Each number is 50 + 15 x the weight over its row's rms, rounded and kept within 0 to 99. Layers, rows and columns count from 0. The size before them is the row's rms in percent of the matrix's.

# down: layer 8 MLP down (transposed), 640x160, rms 0.034, rows 377-396, columns 0-79
# up: layer 8 MLP up, 640x160, rms 0.0519, rows 378-397, columns 0-79
down377 102:36 76 47 48 37 45 64 36 41 30 31 28 44 54 44 99 33 55 48 35 57 66 37 33 35 48 47 43 76 36 58 41 55 53 49 49 50 46 38 69 60 25 53 36 56 29 76 38 40 47 61 33 66 59 54 56 44 36 34 61 58 45 75 56 59 42 39 69 43 44 55 57 34 68 59 48 06 29 45 54
up378 101:64 41 50 47 53 76 49 40 54 69 53 39 52 57 61 40 64 54 60 52 37 39 65 58 80 42 61 51 73 64 65 41 23 53 58 47 13 70 27 83 37 48 53 37 36 35 76 54 51 49 58 59 55 63 57 35 71 54 79 59 42 28 32 60 24 41 34 48 33 41 57 37 57 66 38 60 30 61 60 73
down378 099:46 47 56 29 53 51 42 49 60 19 50 77 65 67 63 44 45 46 57 34 50 43 32 26 59 46 63 45 60 61 24 71 56 34 52 57 48 62 60 49 72 45 54 63 53 48 56 47 54 17 45 15 77 51 69 34 61 75 59 44 74 40 48 40 70 35 68 18 40 54 53 34 80 61 27 65 20 47 16 57
up379 089:65 41 66 49 25 82 43 68 20 29 55 54 65 48 58 55 83 26 42 53 56 54 37 57 66 46 72 65 53 46 32 56 48 56 32 69 44 63 89 20 55 55 67 40 50 46 65 21 37 58 69 69 67 20 31 79 56 47 51 59 55 38 30 83 50 53 38 55 61 51 49 53 45 57 53 62 73 23 26 60
down379 091:43 31 57 48 55 37 42 45 63 49 64 68 49 65 55 72 40 27 44 44 32 35 58 30 33 37 64 53 72 72 73 08 53 43 51 74 42 51 25 81 65 40 70 40 44 16 71 45 58 40 44 41 59 38 38 34 74 68 61 57 51 37 42 43 19 49 35 44 63 87 53 62 26 36 61 57 29 49 45 60
up380 090:42 52 36 54 44 62 54 44 35 81 50 50 46 60 36 63 55 51 52 41 45 49 24 25 42 48 45 23 47 41 59 60 37 30 40 29 38 40 55 28 53 65 66 53 31 55 49 34 70 38 79 16 62 53 56 76 66 64 33 72 63 44 60 23 68 63 46 51 36 30 64 35 76 62 78 59 49 53 47 45
down380 098:64 43 25 33 39 21 64 54 46 47 43 61 50 45 39 59 49 44 39 08 34 48 46 56 49 81 45 28 35 45 41 69 47 62 40 44 39 36 53 73 71 40 64 52 34 49 30 48 26 21 65 55 54 52 66 41 67 45 61 45 52 40 70 60 52 48 44 33 64 58 32 28 50 53 29 68 30 61 23 56
up381 102:37 60 82 28 69 42 59 61 38 72 43 43 53 52 67 46 14 61 54 40 57 35 53 75 31 42 58 47 42 31 57 51 63 40 30 52 48 32 49 48 48 20 55 24 64 75 54 74 37 41 65 63 38 32 20 78 50 27 19 38 45 41 58 87 61 53 55 33 41 45 43 66 40 37 58 67 36 42 64 67
down381 103:52 54 56 32 38 46 60 31 40 38 44 55 83 48 41 43 52 28 52 35 28 79 66 57 58 57 50 31 57 64 38 53 58 20 61 80 52 68 54 67 21 75 33 62 69 43 55 47 33 52 50 51 76 78 79 59 77 37 63 41 30 52 52 24 57 73 38 30 54 41 58 61 40 55 40 50 49 55 33 58
up382 098:58 61 67 61 72 50 44 22 63 68 35 56 32 40 37 59 48 35 45 61 48 56 38 40 39 56 67 47 29 30 41 43 41 34 42 40 61 61 48 31 65 60 68 54 66 71 44 46 17 42 54 62 35 59 39 71 80 68 62 20 22 29 49 48 59 46 36 50 57 53 66 59 61 48 55 32 78 55 43 55
down382 095:41 67 55 46 21 46 71 44 67 68 37 45 51 65 35 67 50 42 74 41 48 53 48 36 28 60 55 39 29 36 69 42 67 55 39 60 41 35 51 47 73 43 38 51 78 60 46 40 47 46 12 50 57 62 53 71 82 28 45 46 65 26 74 40 65 28 68 66 44 63 94 48 44 54 50 54 71 34 58 17
up383 114:44 43 64 38 48 58 52 58 26 53 71 34 78 57 60 45 63 62 45 61 42 39 70 24 46 43 64 29 40 41 22 54 61 29 49 63 43 85 32 46 42 36 53 80 52 67 62 50 36 47 38 33 40 82 47 72 57 57 35 30 33 52 70 42 57 64 44 53 44 36 62 67 78 85 31 30 67 48 50 48
down383 124:58 63 54 60 63 29 51 42 27 54 58 39 54 74 52 46 77 63 71 64 23 45 73 46 67 43 48 20 39 38 42 47 38 37 37 83 53 55 51 51 42 59 57 63 65 49 83 70 29 67 40 39 43 85 46 33 46 14 43 52 47 27 26 50 54 46 63 34 45 57 58 47 83 48 57 51 67 33 70 49
up384 099:34 37 72 72 28 51 39 58 35 51 47 66 53 57 70 22 59 48 32 44 37 46 15 68 43 64 50 46 44 77 53 50 55 39 66 42 30 46 52 12 72 54 50 57 75 54 61 48 65 46 47 49 53 50 38 63 63 53 43 42 48 74 33 43 31 92 34 90 53 43 65 44 73 72 49 49 41 68 57 44
down384 108:50 39 33 48 38 52 47 47 63 33 33 75 49 40 37 58 40 29 41 35 58 47 59 58 58 50 54 46 43 48 89 29 70 66 62 62 57 57 25 74 46 48 66 56 33 51 55 53 40 49 74 77 25 58 32 36 36 40 35 60 75 34 27 38 35 69 49 69 31 56 66 57 40 14 53 53 74 60 24 57
up385 099:82 63 33 60 53 50 49 09 45 46 34 70 74 42 59 47 27 65 55 36 52 55 28 35 51 50 67 66 47 53 96 53 38 31 45 35 39 31 31 67 32 40 62 72 40 41 52 30 47 39 70 44 45 54 50 25 37 83 39 52 50 54 70 28 70 82 69 59 65 45 46 36 27 41 67 43 63 50 52 56
down385 098:40 69 43 31 26 47 39 45 39 47 61 93 56 55 30 53 31 60 76 31 36 47 45 51 50 42 54 57 36 41 44 65 57 57 62 36 59 49 65 74 50 51 35 47 57 53 19 50 39 28 38 46 39 40 57 66 72 43 59 10 48 53 35 44 65 46 57 30 39 55 43 66 78 56 64 42 67 49 51 50
up386 100:43 24 63 30 15 58 39 36 32 66 64 51 60 30 49 44 51 19 52 49 33 53 45 29 53 57 40 58 66 19 34 59 39 45 23 31 50 47 56 62 21 60 32 45 73 59 54 28 61 51 48 51 35 48 52 51 36 57 82 45 51 47 45 77 48 43 62 46 60 52 80 69 44 50 50 31 59 35 41 52
down386 102:38 57 50 28 50 56 71 47 84 39 95 72 28 46 69 08 58 38 62 52 53 60 58 45 22 39 54 58 34 65 73 77 38 70 33 70 49 29 36 34 44 43 49 43 39 39 45 55 73 46 35 54 50 36 62 51 60 49 54 58 68 30 85 63 57 40 29 67 44 56 64 63 67 48 54 45 52 58 51 44
up387 099:65 47 70 50 27 42 60 30 57 60 32 28 63 67 50 43 49 60 47 65 59 48 44 32 75 42 69 46 49 46 55 47 56 39 92 60 35 56 68 29 52 47 53 68 56 30 45 33 39 21 41 63 37 43 62 41 74 92 31 71 29 46 65 50 84 45 49 79 48 43 36 52 59 79 55 61 21 46 53 43
down387 100:32 50 38 33 27 50 58 72 49 27 58 80 77 31 18 76 55 22 58 51 57 45 46 41 41 49 71 13 42 31 57 28 49 33 47 46 72 53 37 35 25 73 33 59 22 68 46 30 52 41 50 26 51 23 72 44 55 57 65 43 33 67 54 50 70 56 56 67 52 32 42 39 55 64 55 73 40 60 57 37
up388 089:57 23 47 58 44 51 59 56 63 31 41 54 44 71 83 28 33 45 39 73 73 35 19 58 58 59 37 47 70 62 53 76 51 59 87 44 44 31 51 55 60 27 44 46 24 62 36 34 68 37 50 34 50 59 66 71 32 75 46 69 27 63 68 23 50 64 54 52 37 52 39 42 72 51 65 40 45 44 48 49
down388 088:32 48 56 46 30 54 37 73 48 31 50 50 69 49 40 21 75 51 28 57 44 58 57 52 52 37 39 42 41 47 44 32 75 46 44 67 50 69 29 71 31 78 54 48 51 55 32 57 31 69 21 41 48 16 84 44 71 45 43 25 47 50 41 36 71 44 37 59 47 52 67 42 68 51 46 68 50 48 65 53
up389 100:54 59 33 57 26 63 19 35 59 67 73 64 60 33 45 52 61 21 43 61 53 60 26 47 59 75 33 49 55 71 30 61 27 23 40 55 65 51 27 24 36 72 30 64 63 69 59 53 71 68 41 48 54 56 55 54 29 58 37 47 54 49 58 61 40 32 48 52 31 25 41 51 38 37 35 34 45 43 49 62
down389 093:25 72 65 42 48 62 58 57 60 26 70 64 26 54 40 57 65 31 29 59 57 59 36 76 42 37 29 50 54 44 15 71 46 45 59 55 54 63 48 55 58 59 65 58 32 69 56 31 60 44 35 25 51 48 67 50 29 43 43 38 69 74 80 45 36 57 65 19 37 54 51 15 56 26 46 56 70 35 58 25
up390 107:37 49 45 27 19 50 48 42 12 68 51 30 52 49 46 68 60 58 59 77 49 60 60 57 36 26 60 53 44 68 70 18 45 64 72 43 52 43 47 67 58 51 59 23 57 61 42 17 43 49 48 56 62 75 69 59 31 32 51 65 57 39 49 41 70 53 69 72 55 83 44 61 79 56 43 58 53 47 33 51
down390 102:57 60 61 46 51 47 62 58 40 69 52 40 55 27 46 37 48 58 52 40 66 57 52 48 31 48 60 36 24 47 64 58 44 61 59 38 75 47 41 72 44 55 30 55 44 38 92 54 49 39 27 47 50 42 57 61 42 42 41 89 62 73 44 55 36 48 66 39 40 45 50 55 52 62 28 64 34 67 88 29
up391 104:58 67 32 73 71 63 38 41 28 40 48 59 32 53 36 52 56 48 39 60 60 56 46 38 58 78 65 52 44 38 57 51 45 68 45 68 35 62 35 77 45 57 49 60 32 43 55 20 69 29 60 58 64 34 24 72 43 26 27 21 58 38 44 19 34 59 63 66 47 48 55 60 38 69 53 78 60 23 80 30
down391 109:80 35 77 56 21 66 33 33 58 43 40 36 53 54 41 23 24 34 67 36 38 38 63 47 56 56 61 56 49 49 42 69 36 72 36 85 26 45 64 54 46 51 71 54 39 75 45 47 62 64 81 46 63 62 48 19 39 78 67 26 57 36 52 51 51 74 20 56 50 34 70 36 46 31 71 61 47 48 44 69
up392 092:58 58 51 65 81 40 51 51 31 55 25 34 52 51 35 45 60 49 72 55 41 51 79 46 39 47 61 74 60 52 56 55 69 54 32 45 58 68 50 64 60 28 51 59 39 58 43 34 28 36 60 39 53 52 06 56 32 10 65 34 74 56 83 59 73 54 16 61 71 25 23 59 40 45 72 19 48 37 71 34
down392 091:31 43 70 37 45 44 70 27 53 67 43 51 76 38 41 76 59 34 45 47 69 43 38 51 60 33 47 44 51 53 68 59 63 64 27 56 58 60 68 50 18 71 28 86 61 61 24 73 68 41 62 72 40 72 63 41 62 56 57 39 45 44 61 35 58 58 71 38 26 48 48 40 66 50 41 32 59 35 45 48
up393 108:52 42 36 73 63 51 64 52 45 61 65 62 68 35 58 44 35 79 45 43 58 75 31 27 44 37 80 58 30 67 51 57 36 15 64 58 59 50 36 37 77 40 12 42 45 59 44 36 56 20 76 55 35 22 44 57 37 40 53 44 30 47 50 42 47 56 59 35 46 46 39 69 48 40 43 34 48 31 76 57
down393 111:65 62 62 50 33 35 27 50 57 29 68 46 57 47 31 65 47 56 47 40 20 43 45 91 55 32 56 43 40 24 42 57 62 41 51 21 16 47 84 62 61 45 62 56 51 43 41 66 67 54 55 56 41 81 55 55 49 54 66 41 61 62 47 21 44 63 59 52 49 42 55 42 28 50 80 43 70 13 46 54
up394 103:61 57 69 40 61 64 34 30 33 43 53 53 41 56 32 42 52 72 44 49 31 41 23 28 52 70 71 63 36 32 61 40 53 22 32 40 54 54 60 80 32 32 49 56 46 01 52 27 44 62 70 58 60 57 57 67 58 42 39 43 45 48 25 41 49 59 39 54 35 43 54 46 42 37 70 65 48 66 54 56
down394 110:46 39 31 42 72 53 51 49 36 41 47 37 69 42 55 49 44 27 50 84 68 44 43 64 70 24 24 57 55 67 12 36 54 31 30 51 39 67 61 30 36 43 61 71 39 35 52 45 61 44 18 32 55 65 58 60 52 38 57 58 35 53 65 59 37 53 47 54 31 66 44 72 34 40 68 66 34 75 45 72
up395 106:45 37 44 45 60 62 58 30 60 36 47 22 56 49 16 43 56 46 39 75 51 23 36 34 72 61 64 53 64 52 56 42 47 56 60 60 25 54 34 67 62 45 40 36 40 44 49 56 48 54 30 22 47 54 46 83 43 64 30 59 33 55 20 37 66 66 65 79 79 70 36 43 74 56 47 43 19 60 52 50
down395 109:39 43 57 54 50 33 72 67 34 39 30 56 60 55 35 85 55 41 53 64 64 54 62 59 64 49 52 45 47 57 55 60 20 44 30 63 63 62 37 44 20 41 60 47 46 14 70 63 49 66 18 09 51 62 46 45 53 66 29 54 43 39 23 68 65 37 35 40 61 37 54 47 42 61 43 42 95 66 57 53
up396 107:31 41 47 40 48 60 62 67 59 48 56 49 83 44 73 23 37 41 49 60 43 48 29 37 52 34 79 07 25 52 38 66 43 37 64 74 46 27 39 43 60 56 33 53 41 48 44 23 52 43 73 66 64 78 33 45 56 67 32 72 57 45 21 61 62 54 35 54 62 46 38 61 20 58 46 33 69 32 71 41
down396 112:61 60 88 53 67 40 52 69 59 30 64 67 31 73 51 54 58 54 64 56 57 48 65 83 39 46 45 51 37 28 32 38 42 44 68 69 55 43 51 32 68 60 47 62 42 37 64 53 29 45 20 46 78 61 40 25 33 69 34 71 57 55 31 59 36 40 63 48 49 44 42 44 54 47 91 23 49 29 75 29
up397 095:27 38 34 63 42 51 27 50 25 68 54 41 50 49 46 42 33 53 66 57 50 22 42 62 43 54 68 56 61 37 59 62 30 32 55 26 49 50 28 34 48 32 56 61 84 43 57 61 37 28 52 38 45 60 43 59 66 60 20 45 63 53 49 62 52 40 32 70 57 22 60 52 54 60 34 33 59 23 35 59